config.yaml
n_layer: 18
d_model: 128
n_head: 2
n_kv_head: 2
head_dim: 64
d_mlp: 640
vocab_size: 512
activation: "squared_relu"
norm: "rmsnorm"
norm_place: "pre"
norm_eps: 1e-05
positions: "rope"
rope_base: 1020.0
rope_fraction: 0.5
qk_norm: true
attn_scale: 0.164
bias: "none"
tie_embeddings: false
parallel_block: false
extras: ["local attention windows", "normalized values", "value embeddings", "hashed n-gram embeddings", "a smear gate", "an embedding shortcut", "learned residual scales", "skips across layers", "capped logits"]
init: "normal"
init_std_qkv: 0.109
init_std_o: 0.0182
init_std_up: 0.109
init_std_down: 0.00815
optimizer: "muon_variant"
lr: 0.00966
lr_mult_up: 1.39
beta1: 0.93
lr_head: 0.0068
warmup_steps: 0
schedule: "wsd"
decay_fraction: 0.643
decay_shape: "cos"
final_lr_fraction: 0.0
batch_tokens: 16384
seq_len: 256
doc_mask: true
train_tokens: 183600000
steps: 11207
dataset: "wikipedia_en"
Each number is 128 + 24 x the weight over its row's rms, rounded and kept within 0 to 255. Layers, rows and columns count from 0. Numbers have three digits each. The size before them is the row's rms in percent of the matrix's.

# layer 15 MLP up, 640x128, rms 0.431, rows 67-121, columns 0-127
101:126114131150139104132115090128111141110142104098127122145089146131133146147153096093108166144105109078085097142114122139104108158121104099145148117115104115087076094101089122101098112164100116147082157088129113141099124136115071199133118110092094123119120152105109148138102092162076118124145139126115108126111129138106132122128091120145143112097164146121176150122103128141128103131123
107:091127103122123109151130123191081168111132120136172150126101141149107102110096112112131117093109118164148133173068058162148125155121153131162096138136137142121121172112167102121132155136127148130107129124137103115152135150156123136122144149160171134154123123135123150129120104145161107129121106124140125100078136134124127114150151126168136149158173077174160111154145125085115146132116
075:145138146130161115103136102122077099134119120151131125168125137101125170097134156136114114101148124121138109175159119083138138168155136079119135123085116127164174145116164148086118159136126141103119133092138118105147091135149102102132113150107155136110117104136141135158094115154124156138174130135154125187094067135107112162130134103082092131119091128152124163104151125130145155123156
091:108144148094112061100132150182091138127134090064112139124162161142101148101127145110159141119121140111096137132084103155157151101151094162116144112152147116100132130117129110114076146169144135098180123131091129135124126105131107115128121151143104090136169126092150155125141162087132129133145101122158100151129181122136069138138149139139151117109122152122120144111123163146128124118118
110:139138116125132076081140092090143160120084131164140113112130132127139149155186110100106097084121117168096133136144067105137107132134126145142172119130126161116144168110085088150137134103100135167087115088134128138155136126141132141151117123142144139120140147090122136142144157119163124133126179114117134126118151145154125123151140129119105068107125169109136106150169102088115166136095
107:125137132089104129175110152157130134162135077164145141174122124119149142155146149111148115125154126136128108122159139139148149142162155168153110154123128112119123125121159117090109137190136194121149123116138097135153153173172142107109138127111105097126119137102131101093082133131151098150050099124122143102144166109122092124094141106115143104137123155136138114129084171133136143103130
113:128119109110179123079113128139133109139107089135128175129180169134154102113176147139120098131128134157125112167152132161168108095112114159141103154173146117095125142162107158136138148130135111116117100140106154156119153126139118078163101136132130159156134105126108137134136181147093118144118138079130119088159138110152136182129108156118122153111130160122120079125157126084156129099126
109:141139140128116144163157149154122129054141119133161120160161138144133144106118109110136136119148086155135093151124139174086130140158169105156100136117146120143146145132124125153154114141106158129144173130132133122147203121157090140090116106148101096150085154151151142147124133133072099133066134123103167129138160097155145111130160100102138139118109098127132165118098132147137131129141
102:158155146121122160159131104163176167114111122154111141134119120132133144114122067109157117139123144112162103116126138137224090094126159141120114155148125123088132120138096101157123128120117093153123133136133111136117174082128166159145117164113112081142165084120125100138105109103129142105082099133117149144130129135130128132107126082104101130139114106156098133105093124114093137113152
075:131164147128091167080139101121123084096179132117153125156127161074134145152155076109144118143122128115136133165115094099138117139144099133105159134132147163107133097144138185140114132134101122109130100115126089130126114112110140137130153077166174114109132091152105135127179121116136116118137148102133108141089133149112090082117120112127113119111136159117087154096127123061127130145120
108:128143141129123147180113124174173107094152124147109112134113114157108090125135117130141142141134106162139107172127111104171138108093153173152110117118128170110164112070112107135143151127078125083099100128126145166122128169102162132169166164130114104129117135096098098151136114118165139145118148160156110112114162125150155158134136104141115151171106166137156112129125097097139107104123
116:129092123134131106154112124116118142117103124155143081124140160175101119136128166097118128104069126127114156160091137184082132151119118139114139076137130135065134133171135153109091117146112124120103119169105135102084102161177108119113138168142118135151153115156149130110109108122130141121121133106119108137147079136107107110183127111125133128106182148139162136133150126125122110077105
102:125097100119088063158118173111154132120163102146092127118116154098114126164124096126095136144127117092134138074100157133095141136117130126134135127135161144108136154100119135128146115155120143105131134121144124173104105147188083145129121142137140155157134125106137117114118120144125098173065116118136132131164151096140093194122131158133106089092111131163127103128154091157093127134124
117:167111174119125100108173093147158161142140142098114063145149125118169144144103120115129134147127104128158130089125155106122133125162116142169111137134107123112066168121166131117107109158098101157144120082161111102125144109147156136096161164090092108143136150125124155155122135129115103136104136155110137150126123088118114097168128156101142130131176101100131137125160112125166109090122
093:100103127126114049171116151129138129144147131089119116113135142124110156107114092132121080138156108182104168127156175173107089113101116146119094139152144135149134088103101119103105137122125155130109146154128100140130086153151168119108072133110095140150147079134086112127168150118124115107092108104142143116131094157124131163134103117106121101143099136129124149145149145129150098145120
112:089108089086107109156115145126135166174150105145095155154107176123135081150158137107132135106107162118152117095077120132128152092142098071163154139138103154120139136105094139150140098142148079105143074143148116129179127128126154156130114171107163142098100154127110157153124115102145131135141098139139145130142155091136113154162146137112116125088150130121155128148123099137121127146119
077:130120106104095145137136118137138154120113145102120142162112126081121143167134163130105116110155122166119130190118117157113169111105151135127130174103119140107146157141133096155141108100129088119092115128106167084105127102106133126092130142144113126179137149124133091138128118089119096088156140130112098132157124106083113150191137120155150166125100130065137125121072150135100105112129
125:099164111140084122129179173083124150110085096123156124128083108109164146105122105091146101151135138135132098111106110152144151181097132118130133100118128137145110116133155116138122096140132079093154113114138088118087164114152167136120102113093137141117086164128163151079113126169116105128156094142165100098158165124128145144126102131151142115147136122136154140117106124092135130111105
098:109160105165122139151126110122118136092094154134139123139139109192120157142090140155133149141087106139163131151119113122140182151119117145104084112104107149137129145118088107137130110188127136110129153113066130128120155096116067094111141091150130120151158113122136154155131144126120103089075106122155146102165098101121089109095151148153124128134103141115135116094112144129110108090111
109:134122112100169100112132127152128128106195131141155119123041124128122114130142114135141134146079122149157115109121167126148127123144147146141126142141127051114127182146121115150145098152120098111112110148135144148169091091164128106123178144126101134163116132132109130130109066146114132132161142098090124141138160119162155135123115098105137099128117111184124130148123116129152162126110
116:108117145116190117177132114108156115137076114112076130089127138149133139099132117121117155146105121152121164135137118125146107108136140122176108162159134124094165118153149111122163126165143122133100161120177151135108138110146123164148164118132128142098143147136138147189135139123144151145116080122110088126118093092117126146193162140124112132088104153179138131122125113157115140164107
103:094156105096116137122103133117116119139108107111133116090140126134165135083096116170145118116129130156146122142112131156144114137133137123130125102179136124115149117110158109114094119119141151137099109116102110152196178104132149112111147141122200155153149107090171131082155098112098170173124113142152122131099131137114152141143131110183109139095146154168134100144097087137134152125094
068:145192120135105129089113146134140145097150121116138150185144172116128108158172136150157124198136135131127146100117113153109126082109112140106130138116130142115145111087144108069155138125113140108096076119135136121059144116139144128122140111125082174142125090106145139124129108118146160100127129123111095124087141117131124109138097135118097143116141140077122070145132108117130149118156
097:131109123143111102120096142077155169114109111147127157141160095128140098141154144114161133131105184134153134109124127126085132147133159128092133129125084162111129079119119121154142110202104105139120103123133145126106107098132090130131117151160130128130123129099186137176151113120154125163146150106131108109107163124197132114144118158145118140087140117173116107153121118123136157097170
089:110173102128129141129104094148111123142125135153109148135132169127128155102094102179126133143142144132143133133132146175146180107150118103161142112120167128171148152151107104130145133136137148115096151098134097167107093143132111116133133178103097129149163100074121139154091134139090122101087098133111136114165128109120136109107134141168151093122155124123094166156128136084119080096173
096:112134112132136111110105130114080121157131084135130154127117134112150136111098170123141120124118112073161115187159120140058071134138168137114129138100133156141139121107153131114150124163133163098159126081108122082115131073153111114113125130138178159093090121105087101132134139140166155146127135122133159125128098104133107092152157118138131122085134107110123108151113152106103143100131
108:154174109123096133106148138130103124142142151145144133076134121129117121139145133122136153159124123129132118094128106111162155116107105156112127102110097134114151103135117122166169096113137125096137069144098092128116132119116124138096119131116103080191118087116096104131137147101096082142135165058174134090142088126102129158149144092157125143106102160139113125114118134097146077142126
119:134130141088182115093084154116164169149154140105138110109152098144112109095139176158110115132129101099142154174141133163103125166133116131119125116096141099107134142143127078118157136166150111163134094151143156108127124127145131127158110122142111147159144170111094111162102139140150134163099105154163119140126106129099169156128160132137152152077104156120160146104130125154170149103157
098:097113134168116110130134125106142140115144109134100101109073124102098139059120136145161171123128175143166139139143147145138149145126155145129136134130115105139157109138142129120146151078095119128134098123083115117089187109150140125141119133097181122088122129136153133113167122077146072134119137123142129161160116151118120138117157077106125073124161128141131109126115156123149127071129
076:177130098120140120136106116131127155160125119126201128112189124149133130124151105133139147110086107099120123134088097114091145090124123124132131106135098119131151093088100126120145127096098109140163113142104116095137107148124146122121131123095092127113112082122141149138124180130130120100138083104125139140151134105122137102148120140197154139099132099076126152114086118136144154192162
109:145163090103085114122132147099127193188159087104151099152135097113147108126163123114128114141151135132149103112134108150104149096131129118171114145139091137135132125087089089177140137152147096078141132126122089091158079144155096137113132144126112137142139156113132137160142174123125115092079132128119102111112156075112109115113110147146116118119133110124102113118152091139139137107118
103:157123136121121149155135125105123107143153138128149111155131091176113106114121133112101142151093141106153129110123040115124162133129104128175110142137141159153148120162122185124139101124113117124129150133089123173133168103107139137115132139115111132099142145166150180128130134129140090139122122091120125099100142124144093167123138103090151094131147110107159173155136060171162120115125
102:129114126152125128136165098140119116143136109112151075119170100093153121135120129132092107111075152096157081150102135124148146174122128161196155144126120139134163123115134088151128133117062124193126132144153148131121164156114129147143161151137140141125129133127108103146154121131086123121095082134142146140144137173140135156129148162097124144101088123128113130164110136108103120116183
104:115168137110139088141120123126140092098108070171128134144107146117109132106097091106133122117121137113153099100132183169112134090142102159135144142108147105117131130174146145139134104121142158090112123155109153139128143136119161132125109137127132113136109104136091111137100101088111141134170156155152149140088120099133117180138139123137156127095116137120133118150126053126165096202152
095:093145135097152100125096100096147132132098106154173146108109110173127098120144122148130117123136097148100107100088093108144139141137109121128151132140108128112100149113173172120137110123121139081172117158150133186106106116144152136105115077129126052155137124079104118114136113100178103146116150163121125155140138127117119137165124111100167164113119131147153154127112113145100163132130
104:129147099143093082126138093142083098128169122131184121132150113137138164125140125124141117133115142090118147143148122173145122139142130122105127177157149109114088160142122137100123101145143087155120123091122114155140072139144145121138141134106127112122079061146122156145180135159146145182142094122165135097148111146158144137157109114100109132166157127106098163118134146124115170126123
103:084128105101135109138119113075138100143138100139094127154103163103120159115165128174166169104155114137117162125113165130161174103163108122201109156124135083128142140108132127102121077126141132089115097145127104116129101083113121110123136145128128114153132134089119187124149128156095143113099113142165082091148116128143146134118114133136117133121098151148138098114102149102142110138156
094:106139149155122125136104155125133113087108107121172133168139153146131096093116120141157146094104079129119133119098159144108107151102167134104139143127098149159206120137136160135118166139107128145108129145147082136143092157126134118137095169125124129186133136140140134153107155168134154118107124149137121110095071137121137158112123097123126107161116142129113127168127101145095079101076
111:096136124119097111129144115116142147109107101156152112139122136092125111107173163088143160109146126099112121128116146109113130148165138114138146117139137126155115103147138068116148089141110111114164151107079131101137157114118118143171116180096076091166103113141094151136091147147156129166158126123164137143143128117134154133132143137123106106174125119096120140101158184149122137068171
090:141099142140096127135150101108136147150127068168132124142133146122128152164128100123153151114122132135101144151083129154118114081125148103151083125138106122128140111118106114133105092112127057134126099131178110120104104145180153105151148123103125136138118151112178083144160140106127161095112103100112085099128122189126104151131146173139146122138137096129104153115125129147113141139187
114:127101095129117100115140180125099133124115125130148136171151161115120094110100152161157139107122171107171132147073080103110147115130118130129144144124136117182130134104145124106144134106096100131134126184147097140122107106200119139099127118135110131206177104103136156140112096161139137147107140116098127120157165114106116114137141128092140137122114098118116105134137125136150163089144
088:152153140175080155095119118135171155149141080143136160136155149152142132130099106132129155121122105172152107130127112176144110159136165124124140124143147160134094127155120143131129113136126151183139157077133098163128135138100079127138128173146115128114083115135169122095154135100102100102108126112112113114137141136109079163109140156151153123086119112162138099122166143109139161130169
118:113134083138062100147154136109134172132154146101141115149165087108132128148120147119149116147139104101147125155076143135098119106098102146167132080150105136082155140117103141130117128134118137106174135109105107094129095154133140115144138144132069103103128127136071095136115178108100124115138091125140083159132157131156112149114121084130124120113149104149115104150124088091129118152137
098:134146122180106153145105114154127127127158131107156122132159126158128116115172144135113109081146101103088124168118112130127153148126123120104131134149122135139096108130128154136183138129123094122118123129159115104127097131124146083088180112125082093154166104138121109129153141138135130139124077113132095151126179134134130140127132098123161086118098134157122167182163127053113128108172
110:057155128104122078122109165085140104111086080121153163144135164117128139109120151090151108118159123098154147116142113144128114128101138146158138121129163110129106083137134118080124109136123170096119131100135128115141104148128104138130119108148137139139135116113125123078104148167101101112125119135129117064130120129068131085177135139145123174146150146158091143162092123133129111136145
109:098120117167117122148123108122105134138142143112091153137141114114201138110112116153123102090124161144117150132121170168112151107127137197104105114138136110153117091135139135112121117087126117129115121162115119091099076121114119116101135111080101072127106125128080115178144120173125107099123122100124105120117132102079136123160131113134169123116192126143130150143088119104114107118120
093:121127058155141148122155110130150125113124119132143086173130144117124137089136154144111136152134138096111155115104149154083144158131174161082113088107148156104122091142124188104158124173128095157127133125129105093150130140159150170135153113112145177121138110171124132128118134121085081110088142118131126126120138112155124129114110141111135133083134128103159092129122123107094080141158
082:160113105126140191085123156140095120101136140110145115174168125116119148142138158119126130142083123089152080183140151153144142141126112126150143126123156096131134118130131131158120147107079126103119132097134146129122102115111128106126155122102127145195112084088145184122143097085103086163133120136106117125141137102105099145119181137138142137102147130169139112102103131125117073132128
050:130134142118141124134135127166137142141114133082124120134123110129142116137149123137168170149112176161131126096118169155136109145122117152125133059142079120090106088143134140146104110153131115101139112147102108128102117204141137155161144119116159123126095111160079129117064179158114128124110166131113115131127117126088164159140131111114168100110110111174115139124084113114104121142155
095:155155154161094157158102102107156150104116103134100145155164154118174110177153159160125136135113107098120128116064126113123082123124078121117092143129139164080142150126061125100128153143142114116116136127112125145104119107142106116157123111125117101138119100144122123161123113171127102107136074130128136118152128124142106088151125085068130136125093122119137122173123094134144113104124
098:120149129127108131141093127098109118122131167100103149137127106128123131157106152117164119149138145106168097140123158134179111163125138112107169120099154154109130140112164132125168109105145105092095139130141146134129113140145074135145122167121115098101125109196136095149131112115162108100157117134110157182117160155084112136118148120062150130090109160123140128156113088109138154098090
095:091144131113154099124117142100124132078103095109163158146065132122092122124106159106174145110135102140127141129128174120126101103124131105176135139134134173119135104108093107145115070186100155127159153140128134116135131117137112095089104098139127136130136104172145120112098074128139124143122139121074095105140116139120146103096099094131105105093097126152089137142149123098122134141147
108:103128138127167112125110131158135090163108128100170119162177132145078130139115128106090110147162138133183119122152117129130134088117097163122164159111100112089116143137133105110176104107141126129142144154104122113127151123102140125127150149125138095163108169143121139105170131138118158122097130094132111103075127169113124135110160120100125128109131101119135132116121163102049071120107
111:114123151079089134161137155143124135117116141144090151143084135134131123122121137137134078114170166120134120141130127153127166132116154112128136149082112116172145133107121147125145105151151137146139118082146214109134141137157135108156128162092102087112152157103091128157133115123125085130118080143105136128121112146136119182170169101131147137144169122131124114156149100106108091097156
086:144098147113126158100148104149135151119089143149159110166130147111119121139115158103130112133152137090118149146115151133115135134132141156104071136154107131159103133131124136151122146123154123129103092162099128135115101149171142109111156097123137084107100129112104125170124163110107139134117127066154137146067169156163133153167129109120079130093097092116128133194158165134154149103131
# layer 15 MLP down (transposed), 640x128, rms 0.139, rows 67-120, columns 0-127
100:128159146118111147169098140105115152146150103113121108145105148145133095189123140129120099139151132135120151115126144163128137148167159109167105162136093179143133116109087185097156152155174133138125120086102151135189110146144100143119144077123137110092147128132079113177127135114089170115136123159126124092093113147120141125118139122088113128145128112131133149121119115148148097102096
106:156106075135096099154114123105167159144148173131155130118111111123126119121163122104145100137138114127143133135138142121144100079124143116126132174112131145128096147138151139129125121121134121129148104107134084184094099124074142110172175092136178105155143148121127121139146127166162135135139163104135143139142173157101151170112148088095101151149108099149106153121085163101156126104117
070:178133146163135114140168133128114136137119147110134109100118128114172139114077134131102130090158151116164139127112139128075111098112103159115145161094138113105177131097112093154156118162143081139120096105148097150132138161136135119108097128117134110113158112115162092121113105123143142148095143129175140092111130115108147091089079132129099090139123149119115102074102108116172162110121
090:080094095157096152146153119108106110140140103180087159094131116126138123106142124098085148128083145146107092105136122097115122157134157136147146127129174129127113127115094108125138140148160187165169139138108152126140138116114128111141149122163150119077166115163115189112123126108137072138153143109099124122108105142094123104137137114136151142117172147111153152175102131137132149106137
101:080139096131088159166166120097108115139104143114149116096123146137124131138151096127150095125107162126090142116144136150149148087139144137140138116115167157091145126119115163117122141163084178151080110133105116103122146167135116089182104117124138125128105136066130139122124135151160142068105150146108160119135129142156111134173123158122114114073112113125159130147120124108117089163130
104:149133099091146148139117139130107126147147131095116119114105095136117149113120155105151129120160159196099102126170136111143154136120146123119124113110105148123138120087145101175144125160168170133158153119101101085144130138123111169180149128119154188094134107137111099107135116166106133124158124123151146133154193120169181141153126166123131139155130143107132107142154154160117121165128
107:060129086114103091131096112100122133109166074135114166103149100108140141127135149135097115119118099114102115120141108110103083096151140149094143137147151143091132143092155150139140149131134107123146151135141141116091121126122180140128117118170134126180148080112107119124116142121121149138128152164093122078135130121116124164147134088119107107084188138098139102141166171120114120138109
110:114097128096133125078139119106114123142156088130149127114151152138139133154129126138135150085163139131148135140099117160128167137130137103129120178135126147168122161126098171115076140142126112083110103111119110107085154145128106116109121136129108106124105126113103113133124132146216105143134128111150121163118112129140160119125089074155081172086116156128132115104088142109148144177162
100:132114132177126148121134159122101080108168171140120092081151175129136104120142134109144159135088146144080146120126100124127133170124115120127128175139138134110122133114127147114087147102096118080180150139115170139157176131127151123131137139109120118119149118106168115122131149185127137098100130154092147102128144132114111110146173119152098142079135091091121106119113112130123177157113
073:122084115125146167139129110138095151082139100166142095110102114146142098091104152110110122120141140121107075100141092127124095163173105108145148119143100199101106142111114114125130119172139148138091078133114103145123109143150147111133118111146139183131116133129151114124115120108146117131113119177133171128093113175139093126136102105119118129150096139180090119114141114171129110120162
113:147079153120124128134131140163119103120144137166139080119129090141107100124123148146079114162121073114145155116129137165121113159165107134112110145112113128128140162114101172135150118123146100099181125126137163121140070143136106145138174127131133111161118169094162146129150103091181122156114096079131148126132095107118149126172108115173093136131108107138128111156124124160164129148132
109:137123137156150133116131142128121126132181164117096112154134084130134102126132132120179117141145128113119117110155174108120124175121154147131108096138121111167101097139104131131136151104149122149103107128110097157122138116098112098142091156156126096122113123139154161119138071123108162159164170074172120098103138157194107078133124108136135173148142156138149160161115142123142141114091
106:174122124152132107171114123147172151151140116136147138125141115151105109146098122105093100130148133117129174172141077138117101147169130072098149083131141120113164121157089113154142092134079104107115130108150189069173096113100126111145094124130155129140127103132131123090105140112118115121100132128124136151142137139128116104167137077126113126103152112129142122145119159160097112134093
107:119118140071156136151115104120150130159116111174151119140145126096131135133114144114103151176103154098159122113134126135160158168148112096090115115145105121132074112073137124124096122054103115127110144159135122135142140143141157123150116120109125106081108106155136099128150134123120189079133131125107164104157157138094148149100132103101128164139131147128134185111125136135161123092126
101:124165177146103115125145116094109136185101126114102163123173142111144119136098153099104131098090074162107149135089083109123119150161126116115126088131139104133134125129156164100113135081137119163115110143112131059102183122147152129158166156130114125163134116133129114154109098136122156133102095118150151172150168097128126150127147107126143114102140163129111136132150110114131112106144
108:137072150116095142152134094130090146076134199138113142097087114132112143151092113128127109105108133132119129112101124147108141151110132122153164157134117118127158188082109134157119148132145118113137084130085133117125155125135132154136150124092142090102106165136150193127121093098134113157116092133091124116126100124152141120158107124121119108126119113176098120119125113125147144176177
087:120133104134137162175086121116115104117108123090130194149147155124096133160098143130096114148138173105077142164136111107115146123142140129102100110140139162121144119143124110141145130141151158129078157130171163138159091122134165148096155112121078137113103135150130117124143158092100113078117105129136110098135116097103121144121167103160122148137093177137076148114121108120154121119100
110:140104087168119107078112167137101127155161103092119119118125142112132121147132135115133156122121109128128110111104176166070157164081123130127129132110138099127164154176123101149123131134154137170092132125126098108085136125102116100152109169124097075160117124145146128144165101116131119137163175136119130128093112107097147151136137108123089104176161124157128124120141113125155118126070
098:132107089109131113151156117115114102145111157101107135124122098180148157136109121172096092146140125107161166137140119096150121072125148122131073153136110099112126146108164142134123126149134126137106153093106153154126121151156133172119133129168118071111139096152100151107114162127120102135139160175155151100129093133115123154161151139173078106101108111136173116158117120119163104126132
107:101104096095126114100116113135118163168187127144143155091110099119128108107119136087103067110149126155098152097084091172109121146094101157120132096107121139088135149146142104109119124147127080109100147145090136097108118146104142097139117088190128134094142167114159130148134118149133152135154121121108140114151136108161118140120158126143151102138152153129102128178160138131129129146098
112:142132143147175129118150141153102122143132144099141164146119086150127150162114132087116146150115097112150125110121105071103109169133135133124167111172120166136124142105124115098160124139099135111172136168123133151128169152153113166138153130166110137125143136140106113149116175165120184090101173181131156085119158142150133129164115163092118145116093137138149139115158137125142105134158
094:136162167130123140147121130111113142151123142149090153088161124168129150088092110121156144123126192114116172110111182129142103132070143157132087085106145095109106090148153113142147159126151162126125107122096117127123154090135125120147090174169196141155137115127137104147150134140109127121134101144146103097129118136133131099116142125145117133144147112121124158140064122139134109101148
070:137160111137110141137080177115143135131090130123139111169156186159141117134114066150141090103087112084124103121158129161145139128120150148151138112154072096104146112122153122161145143155108131127141105140153138132111130121102150162125102141167142129126136146144140113095172154121097126121123103147121164116136150126116095104143102140216130137102149134131114110110144111158119165118162
104:127110130122170123110119130100125123144122148050123136153157162105132144159145160138180105119116103141071156126130098121146140120126181129142165134164130107162128134140085184129102137171080136121119159105166161126119105123129129147121077118122150104113162149111124118146157099133145107124132123155125105149148135104190122110120131147141101161122134093164100119124122085133146162119132
087:079135166127131126123125092144149131141132124136092142127099091110127120131113118104117130133154168086165133169135119104099128129130150121119149152155115120125137119136114184166111146140141152145097115109143119121128119156125108136129127098086151105129123154142050091145115118132138109157130123095135125134118105092073161190130096070122137117156120110063117110164105160130145175131112
098:140154151090127136101147113144144133140107113170128113140119120189097095107109149142137123124155130097109097103126118117157148130122128134123137128103123133110159087116105132172136107100147105089100085112155116138129093143108149105118114123157190102131126085117102141125093088132140164133118156168120088126091116114103157144111160135083085089143068125129084114120142157155141130111091
108:155151106147143133122156179139103120152148146141142137090133121176152125100090172074186130125130110163113134105128116065134145127140121152115117118107139074084180138132089124145126138137114170116149140141164178157116152133143119121145100130107136136144139101103129120161156095122134112149091146115115107121119137160146121100181143109133083164111121144132152144150149134158126093142139
106:164108130137149131135146172161181132141145120128150131171168096142123168115153120123104115082141133139108160081149136163139148158166113134156119116159143107147165166131127164133130107132135100123093149192086132111103113164104134119136131090164092152158111125125125153111131130136126101142150143103117105134102060118146128144146119101143102129131136134128157091159148108175139153109101
090:155131136141157097159120147120102116122128126104105156148144097152114146122147145146127123116131140121152167131142118113164151136160099122161140125153074136178147145188138120128120138163144117104133058130182138121139140121129129121156087131108157161112165161130098127091152147094139132113117100146144078149139145175134113151072132131098073123135127123113095126122100077159139136155123
083:137157096123119144119104130150134126128104085154148133164136141126128117112156113105153114156112166144121124091099146168149095165137151147172125123155099164161116099114121121142141140090122122131152102174136105120137137141126145111130135122091134163163108088148113110174155160135091154095127147134107158121122115125120123166106142169213105090147100086114161158140170129124149130143103
100:124096138107068116126159142120167134151128092125094120134114101080093162159089152135155116133136110118129075137127120141130160161180095103131131123176112136143146091095104139127134143121127096114171082135144119130153116115146114099099130142141137117170102111133114071178118117111151145134082104127134112136135178135145152149125129174096146085113141101126104114115115131123136139155164
100:144116124122087100103149129155139144126116126129122154069076114146116127133122131157160126134131076138140123125105109111085111111129086107112157133120118138155179136162136129136124075127136125176095128112188121069125104153151110121098160115127156149126137114177129155123153117088106117144143098097115160112147124125164152172154134128160130154099130085091094128125111151133108165154127
117:126113120139118133136146117142174140169159123122108152092141156165157126149127084107112121082119115120114137126102144113120147148144120125116145123106149110111102097181095122117156110091091127156113120095164111129143089102165117094193130107128170133145154156151142144137173092119128130092177089125135145122134172131124142073127182132120117140170141125152119092109096105143133115144145
099:055174117136148103158146137095130146129137158135101126146105100137108112082105109104104091143126140125097123119149126144142138107125131101105094149118144151152121085170130151157108138082125126157146113116146164139164178126128151093123136122135138116133157124178108109121073138096164102064132110149124114110105126142134122153108110123115119092136195116099131127088126106142123143099114
101:098115124139096109142117127133125139141187107046119120137133164123145111165167154117105154144148113167146131111123147164159168150140141163141126076132165116098120114183170130111129133111096133103118148097112126124100110124145154141084123137138117156141117095111116114068124105106168151117133102086118132150126117148147138134137131126176130114143191136078107130138123121119107128117131
101:121132101114138137114153124118116112107170127127124131125170088129151130122121148140074102188119147093172133172146144157124100111158081136083155150131119137120135142106109135092107162134072106181136075118133104114119117149122166169120124121124140122077113118137155134147131113152092141118134084156139111103128117149148120106134133091144171109130148160116160123108072142141141159146145
103:148135110127139162126117137096179121136119136156088154131116102154098125132108189116107084114107137145133170146141194134162113167109152150143087120113139095112145135142168121136155128117134143095135132119136118154173163129153086146117114136163138118091130159088101119110140148137084104115134130091161126083176158144124143124115092149116106154106104120170122098137109126145146165125104
102:156123155095126110155140148154123106140106126097134156107098137148164170127130168109098133157103151139147136113115125176127131114167106087148108117086113142120137122143073150109124082133095144126143138088145145120139092119130129128194142156136081124112147145119112151101138114158116142138144160131122118109168134158149171155118080122176113148153137107135160118128119116195128162147159
101:150128147148163125118137198135131153121120178159129144117145150173148108136101124115123140112131144126182187150154143126139131138126107123142161137138100114076142134157065128152146131153133128128096106180174146092099104122129118127139130113125108091134148145125177109134108116138121124149145136118091130082121082159147130142083102097126114128140136133078132163106101123146105132171134
094:081135104121130121131119136152138134127186149147131120111083177177102101163162132107156163130122178132127137097132136147124121138121115114120136148086104127157110117145129118147085142130182146122110151104156146139066152132111129154131115110136128122155130075137140123125121170125127184170089162158093108120163142114144142120104118156166135161112098112141119140090149141166128165129142
103:113121147113191154128168132132111123149142120122099148108133113132117138084119147173081134145137151125123111143100131121106129152139082112103121066175095116134152138113143126099141171107118116157145080115143066114136069128161139126155093132107151100117099100118133133138113107118134151116106104131125096088123124161156135110159135133092135143125147129153104093172113110179171131118123
101:104162131105121115105103123112136118155138064121175129163147111129157132179080142163117121110130132098105099113105159142112132087144115099114117125085127151170149133180135129115113148107112102115137163125119101127152105123121074113111145107136126115120133148083167163082136165154130113129147126198131180138156117115148117118135098137121153128145143135138127153145076106140163134111125
120:162173115126147090123149099083147150131168132133068101144184114128105126119145106120112126129149128124110122130113151124117134085097143135126149084125108102074106127084098143107149135090118133124154112138140116155140115115138103131141117131117129093136149114133127132150109147123118152129117089131091164145138148094142136130107110143161143131163147144083208139175094159073149099142114
099:162138144137129120110122120111123164149124135127086134117111099138107124129120139115097102175115127130114084141208117126101097127098128194139126136102155118137091116133106117049172153160112132114119106120132075141089176137133107080135134130132109144156155118100115144175099157147138124115116121101134096126106127117135143091123173101120138151102095121138087137154126147118121110136115
118:121155122111113158157121118137093128113107133130151113130121145137161136160127129150070108173133156101179120160133073117121165108127098123120153098123092153126141123102164124120097151083142137141114131133108093128132109123180131172162098123138170128124099102153105129122113162114127106125144117214117135121134112128164113108144130135139166068126117147093129154104126113101129182124136
105:162150150174121197128131119142104108111171109114146108098150159158138149129114147112133115116129134137146137140124069116107129152124159169145111147135113122173157167149154137092117100104109073145127163136168082115089148125100113138134122103096146132131105150172092151115154112139141131149133123132136106103099128118146135127190105119134177155175117129122168119122106110125153103133150
099:145122146184156163121120146124102130124113131155118139123132105126146151165195107106103153115126119130133117105148156164106161147162147091093094149102113147129141127149117132103119132113116130123114167131150140120116127123112152141133126152160150140160094127139150144127140054159121073154141129187129119093108146114139096079144051140110127102140126134159144149116111143148105166103150
083:116109095135141107139104155119099130126118078100125156133072144145075153174154083148134143143121128143115122115125108136142113102117098126087138134150155118100152114145121118131138142113122113119124169092143161109120109128187118094112139111092173121102124133155101134148183162139107120122130147148099154166135126170109170148144151096125143167090104151123132127086183156110122141151153
056:177114147127151111086118122171146158167131144182139152116110141130173112148154125122137161126147092111148100157085144102128093136106168127119105116133112156101104110168095115103126140105155132133168134111161098136117104138126126076136134150133149107120094099164160115116133093184120131118113130119108138160121126115147163117171136128165146108119100123164114131158156105126095085084110
096:084148150126101134102088143111125121101135136110095165105126112141132126110147109173055102156104104119126105123127135150134100170154146120104084166164099169120109149144136100158112100106118114150102105115139135139135113132076108123139163116161180141118116176139134112103138105123101114133105122128164175105129128104136071101126094129086128152127177154120125159130119122102110126133108
110:108156106150106091164134108132119146158106158118140071160112128121126146128113098109136112144186108111164108100182093144112109128122095145112120119124090152154145140123122130123139138151198069110160115160133092116134139108130108105148102111157122106104094125172127113116121127118131162154159147152147136122083126138138149118116115134174147148092125128130090096158147124118116104112191
105:111136122099141124154106091127143115108086102085113130151109156135085164154125151136143152138091128111135124133141119156119112095123103159156136145163122106118122149170172106134119102126122174117097140122131122124091094132176147120075148095130160164127117110104123095106116143125121154129110138153112157099132099124095158129139101137141119114107197133152074158175084168114133130165120
115:120168137122174127131120148134136078127144123132127134132163124071160111136154124121131115141111170155123103139144148127169092117149137097141153085117116119088150128117159124088146133134123100108153138118149176128135145116089078122103126143122116093121116149100165132138082183144133149127124153136133061080123121079095144078118125097140091155150140143126117130098139106118112112171120
106:138148102122154135130111158130122097121162138156188149139157157134132112143127121140122123121131131122116132104078143164097139121155163105125113113157117128097129097076081113113114166156090072140140141172103113101137146111127114092120057126142141166123125090095110112103126129159143144096161139145098111129104168136141126130104172129152180154147150147107135167144110156115094116123122